Weights of a small transformer language model.
Architecture: LayerNorm before each block, learned positions, biases, tied embeddings.
Each number is 500 + 50 x the weight over its row's rms, rounded and kept within 0 to 999. Layers, rows and columns count from 0. Numbers have three digits each. The size before them is the row's rms in percent of the matrix's.

# layer 9 MLP down, 128x512, rms 0.0653, rows 79-127, columns 128-255
101:459586434614509480450547513505535545534439557464537428485514538485526481589535405516493470485569487535535500332525581534545529526512524549508515437486639430466465503479430516496503494515491533500497461525500482513535505556419466505535553501449531553458465456505462406479495527531414601454453571442529462440519469583549497438528481420476526467429601452567440455480468511511512486522500
100:464471542543578512454454415459464414499508460505488627527585546528564579469513511522500557464487599536540527492494510457546406454545490379532467425516467514508537583393531464417494496539528465486553461496435574431526514498495489424533565448514535475452481455462442457468435515508482513447495533501586507448467552517481461583546519474530459540502390536495481581440602437510420445552491
104:443466415477520569484406543511506494482487507475485561566560582541465523525532435509512601410500533535467466532513479522536478491498345498523450427485470443478557561520442488481557413438443484427438609523530488430468443503477491464487517495470443414573493462552504553517502478513499548467459429482417507556474402541421452457460467492441486418489569564593438459516682524481506480629532
103:421481528448493582582478410588576488504468497515584406490525522441528428497486430479561418541549519564557514576585485512489519489526550454460524534539463431494517502523594535599514516528507465457558503537519533403496491528527528546504512485490458423499547573506396487527344507544402537528512519466489490488493428459504381456418517549519570494569453564566494443527486395532537396584492
101:478545422475438488474501504456536427500442498551475481444514509499511468464535501448515501514466493539571564451492580509480495408413592544494489523467487528508497459502573484547477437503444532487489469458477536491509468520597507552516427585522412523576522524541508469543544537522437495557514498416564522504476461419551394465424547490450541510549402462437600506500446532447444540485528
105:565517487465514549363531477531481528486521418513531566506535446566492448486484539468549442477502448538481482505399515493439545505489488567470415461524528538419529581579557504408477503386452492552455481450416474560443596444539431489515422468496545561479419498538463409546532471532455538504520517424450531563476588507547475542569492448562463392589505445529474492439539595469386535535481
100:517526458479492407370460595514484511486504561476540620491502524571451521515439553497515447483459532498561572498446505529447495533512462464456504526493510613552577494430565482534479434507515431452468532467563409548493520511463426414482426548519535496431525458476526434475509583529425564524596482530502501489579482529546476487586471451549546385510434471522490542516519508538395533489435
104:652462455467519481494499525566490398518552487469507418544434485576483583422495530467492522518589517440387490412591520485463556455546518532411491479540471547381436503514528485483465410457444530608538529575489557457516503580536493493506510447483495422466501480507476531553555487459548453458574527521491527515473517400509558515528426397547564451459544520493492537499456570525521607477485
101:507514456530558503575495514502571459411488469484607426540376367547418429581558563526507497512527579511499529510502538418475444552588367634561517476487534539430523527486556465487437565497552430504501527525502640397368489420493472442480400458501557485464503461467453603513479499503483521541535476585514521500420575486473432542539445429517537551541523525501620588502319468482501469569522
101:606509517448459434571529477416556539483493526460523503457475508456530527607544509485417518451434497521500497596507492543445508510525489543488462398487472430467472491509510467564487563510480513516487566485378431457449434503511558373514471436450464440539515491415450484511584478552436554563506494457534532583520511563563464512490478534475513437490490430533483435547500592471565492488442
107:503508478535506482473545507456512586542388448532522544401536549388543461326483469547415521544462515441502507564501494549574494547456581542462553554404445441484555426494516518464471544452573431469508524476546497449498431428499615451494397513403455521537484545478603505483522465467460509503390442461513418492586559431557542436428510489486481503463485423532454491554414484543490450539479
101:594553510533494481559420510455554456481478546472522565469594445425440503449525442468499552452491509450499561512418474448615572546477515604622435484503498429586521557547597530565555548496585503522418427459593533523457434505575474539520440393575471468486436417547507492524440518450465508517469491459453476413602504541475445490475528577453556412522489430495451605532559459587516429488426
096:521672553499510454478528471475436455522498503537547458433455466499541455408531451567565493546478481553485497454519511476571508546440461478418517519586464543476470534498543526458462519540494570518520419504477460568530482457471487536484567494541374569464513443522537504506519430484544552520516564488443507574496506601550484468591455473532537433515544535396575530511493486445514397493567
096:598484479520510542487522591460499519489537554389473545455483644455505522532504526545575454462466446456392540582513486545556585450438427484489471504480592492455468506594465426530508487487503476509543496523551471500554424472418508442497425477518536514523522439459558490479505457479539481502455465476457517521511464433477512523496439474480478403520539399525348478508502552473526555478464
105:563522431523487501596510468484533561379515480498454389560471539488510476557519560558484544529491449482489540453370486476460504494536413498528567544444507515467553517503476496508472528459518508416526471451485510472538496411508461523420519582513429450588483461517549492529506550549493426508513488449451545445515527563519545561533574438500500500478492448465534498461468519478466580582458
100:582473423534485470519543511392457559575557470519474389498467466457535595617531504506508531537414578511593515550577478552470475418448381466536522500499588495551470452570533531455490513565563496468554514541651435409527448475429556550566501452431548429628484541451526408581476502511446429510441468515514533603534523442437488502381516511533464466462509513525452652519518450456515491560540
097:435465507530462484452493661448471516458565565489466458552514470516435603454370509440460488526584526522613467571544526541452489514578444498553460537455451457548427513471461601493509468518410505483502498487527430360497558565508427450664500527480511451471486505533509390518519539559466501557470416488477447473513491547504516564473511466590543398443501478470455516463477521469549503501578
095:483529565435496526504494459523534516417437460517520518551535513619534493589471450526624546471429510482474460480542520475457565496543468529518478502516511525405504524460499455631484486414510507488542519535506490586537533534505449507436498433541450488467416521480481553518520464476511367559444494517514470514483535490546510478656578464520503528473516475486520452468473524393428469523540
098:445673581488488535547576505469467564506488521507554516463564474514465574509539542559512610524452564442529444452517439434455527557474479523491451467507452434461522478506479379519448507548479596495519548463582338549480527528519574585400452460550428451474458537523498577525530572512496464497467514453477503532486428513563519497403530484491465486451478448470518480450518302546486446394484
100:402469524453435540574478540566540456517515504455429415427464606524549486455614518473494488458438511521486550466482476421414523588514524483432535346466457558553488549490482536438586530524443566560496400412452527441445491565483551446542529520404487551414455505465594560483485485482462578373471462492503463565503487509495512540459515521536513546565546539484505457552540455505533432525405
101:569490538517469517579638460398560534569489500540545513435564485431462425466529620483520452481469467509524463504534570513445562548530499551484556498532409527514425445388520528471480467545563514580490528564474445381414645436618499506563471535468398573540467521492505498579456613466454517495420426399531511496557551413503510512516463531444532402496457546527551486553463572495611531387458
103:430511396535522519499465384299505478592438530492399529496486430461468496478487439566437587458487434491529503437471440423542482487440635442573484472529468464519516535497506504463468391511430515535525483484587523511509446542429617457553573488621475465469439506514540453528492496485574477396552473559483449432543464514480529479529439566525479480575411474458485572537545465566439450489519
100:580543450484554498531560482570581480609483513501540487516492492498518597459502558450472464512513488434511480515424480460525521481512570469437477403500573429510505457551597524521453498513510539533561429479496498471551467563596599577530540616574544457502536562484499431491501551508595567431436443447605570564543515534436444535453510532532516561461508512396547495438431512456486450503542
095:454485524428472532462469454518504455432529464562563551467488534512600494496472600507478473528482461547514506495487496434590504510564450487563553515466473540367534600451525467507538500486578568495536384512505485531487483496429549515589531533543552564516503465498439532412470427523590529544483558489479390472441459565516509576560537484463511511436578494507413496548531497479437622467517
095:491540520542509494562509593459496477574543521508485531467576479420560476455531496520423490559584437574412462520572496510508503446473505463574476518543468500376552495479522540441509564446516451555499628467385448501524555514451560563410548531578369576466519528504567554573564472529392493490442570493473508557605493503516515464511568518485522414575440507457473465487472497508495579516521
102:497473503511490466405470528558531516549467551540503424449465500344484450543514503484494459444524546401489513477510490498520488583575491523423527569484515411502598504577527520453467404404467533532513493506549491611518524518542486513525476446481475490553565466447547561459465474510526478600462545490500494481419486423501523500565516438494587406449508595528544451554426464488569516510534
098:445443522484512513539412505482497389497501525517520543480530526445500529498481420388460588545491513559453483454455512524488502513463569521521476499596585555541486473487536466538515541571490529485532477590544537494573425528459514447582516450455509574611488495521478541515440471536494520532514518466480513494467495496543650434435493613521458601533497550513492447524546520509480471556484
100:617488482577537535448500550536541467507458520442520524505458465425561452543530405490516493577569536478537447490493452500457505527523712463423440447457447546552534470546506481442551493488542474506516549494434450524508505507461457481343490417570561548523502473448545459511521471469448474516543506527439466528531513555541474550410523543549482521494507475532435580509489572461540544508539
097:485519596439516448553456520588457585524471559513518495531490456521550440458528438465470502431427568535509472477501523608497467535602438481542446420505446507482461407486441501451441426477546435430443499522407492397464525544461549443456573501462572571502552468527462507496450496560433514470397451450481490538502496487467440460458476416523564430531393466514480488547511497531613434551536
100:442516495465505519489584394483412517556474466523478376520470520593360521491458498501514386464505522531605506494469547591396505438514609527414429478497558596524521511524541474490593379567493474556523433537540552486560521499444510428436621353603455451511514612506585499461527521528440489496497500473458444525527493434514537538541567445521584570549498438497477506550464458574468468523490
111:427436584436494523527397482606455535477562453554492459493482511486533575505497567520563436409451455535544502509535508555476520387593524525392540523519517610562479518590567489486495515535532544516530473474500450518455471441464502421530504492418480533468450520432422517464576571472455476514551520513533572468435529504490559541543451381528493494451511553556517499487467390524552429472535
098:581509473487508514507477493599583508582481514512504514484555440596445536541489460434520642469538466516441589547573466549521471466431388441514505550511366496430569513480488546598474498526593501570527547496379451470512520521542460574602573529425503549383504414579490576569608458449438466484471425464555562542475470441604460467473481483446526520543486477506449406495483438457460488469499
097:508500490447520483506557482479542543478495560522543483462493597517451517498450530434497445492538489483470443548567458550566462514611499522539541588473545523448505561543417533512504441493560500391486666482604588479557522465502533568428454493533440434477484410484440582471656519465520502583446446555454535448470469516519589430486479493531520481500496542486520467439436537521595435497507
100:455491517610481477516565455431494426500546500495503514498437440451515482530416481458551500474453529511510515437478449558533488460460537453578455551516505495489435510458483444522498532451463450452465520454490485470565508523572570518589545444522485601563435519521513503553422461560537556400438516551504467516554495472503551523446481540436484516554530612458492499514615571499533429481588
097:391530552535543447460571539474524398480539472453513549504475482525440399518495511520475483548541499470515462493473469491518507469388533531444489457564540550515594533520457479467493559524548543550444508544554508478560514437481497543515496575468577486464530439451530527474472451489523391506573503488492509485487441525531518572485438479428542470439527467561437492483460511476463488559518
096:322463458410551498570586540507533500527449463521425461532434568513499472456508475512478446458495563498498497459479493465512470433570567494493416506541458473481452555404411531500489450444428468579473442552543570507555504512495501582497494605511569457519496501524570422355480516460420389455467486460491584536467418519506401520516483542525524470519508478540519480387634509571471463477551
102:520507449550514468475510463643494472557455456472583464454459460428493523563500473485560474517467499484487604469458517487464510542542528574478476439509466495548473594514568554494473580523404424543486572465533503509465473487583467594544525459599441527547468510418486478575393529488477474523526527514455511500489567507519503492433465491577512530541540479471464493542463531535459562494467
104:531475490499483503468488461502441529517576602488465661518449561446485504520548499520544579493559521474478476482484513496478464576587501396407502490582423478504461465514480568468499422471429497489515408471421421430613378523420422501547545462581472549579518419494510455584448476585532470503502482530515426481474510421441458491496493591427463499456527393479443531569505491502526503651428
099:545559442426469495491507435523438490450475587595541628492515494461537369572466483525500550407446513484533474573560521492556452551524479567492559399444472482481509452421587558519620450528549537497460502449499397560407515479529534400481494524347503546548541446569441476519457558573510523543510542398394518545422448542511535540546467370533523546563615480529478508566454483490531557480403
095:550609447479494496444470498427503410414542491553489535541470553615453558473471531484463398449429497499487548456537476558563501544487454457532597606520545491459553559623505503579548477548448531547508524476523586458474464439462566489613482518561536530570496621556521487493546475479381556522502522441442527578532517512493550529569481493514516484478477527525500534449424482493523440406481
104:500554500452502549444529571491551569391460494518426513528517449347403535479564530475504569371479439518428537543497584496516460425493487524529514554474483500399511536518517515515560604491465412474563470469492606562447483484486492524465422548594405379401512532538473589495474478518526564416548438485493532513525508514422476465510552544460528455407602522503510472453392516549505525434566
099:417428524429475516537522515562523473543502504498416423556553492490539494455504491467513492453509601596506516485507571501479625428524514423568501512488518424554463510504471478511500596465500513446539509480525563359540386571414588476540498559507554454573466532565507532511459552452564383529609483573508519521492518360468395502433489478514519612461478455462458550611426600494394654436408
104:503465525522530537501482492434497531558536537476499420563520527451491438576493556486550479505500438436550519514470583472536465451565428517526549507490488527474497500495420447465483446493498555484488531476448460486555468516426390511484462518379539462478529520483510416520509495453459555586471480495506571544550535416540540458485561467431530458550491480531418457497558626493496501539484
098:448508589503473525485556601525420503542509521558460522540499482546480525472541543488501512451547481524520444499444557441528558542504605449534535553519477557545499631478551499574513606629523547531600398476422581524491478581476517523571574526466401510480494539459487521506450542520549506484507525578509512591540534509541460566425530490441531508484478546537568539493512489562436474450449
104:467501520536528462505428413471504571485493473520451553512519498511483606479442517536519450568501463549443467555529486592507476466499517462519579450475480445529418380549581392534478519546571462512451551493570377459402554353485478453514436410522543401492434528520561508520474440540537561423539478454489443544533490560483540518572473493484477559539576572513419461471512408508480555514564
096:491517446483462486481514481543560469500524518509589522577504485488452496472496501418515483497498539521509552486543502531358460492586477464509475430526497497550446516457546382399569545597484426522519551533434527484553506563602453499423531464518549631560506470514495473463522524498443478500461535506456434538491408422499561558499483514545493529481506503488609520503374520592492489495487
108:477545498533488477522548546489550560470536486455503536482510557524386478502532409453463548463554436584477425465486582474483472537540496522483510499446566494531474519578428561491496466517470552507421527507432412500431495498529542518477489422503396519526548554531464484451516507591421534576478476435561491493512442500467479573483506570494508439509591487513544459578579452543579492423478
100:509567547478472461570586513516469489583526527520437534555477490487559510427553613450604418533530521509533516465593503439490466578426469503549533492559538549443437464541517561502503536508371543526485469508482540474546506460536454565423555574496520433513569533510502465452470437532451453520604457529496478565451483447350590559486507528513558546466506487476589466463534534538427497432521
098:645497450503502489501466537353536433583520533521461493425465508512541541463459464516510545495494496489586458475542447495550499474439478405547505548489453485560474490535440549471505484454582453544443500513519530560597599496440450387380453420545462488472419478557595480535531611487500569463501464559504440448493560481518481425457494488480483493586464527559443543597566530484532472550433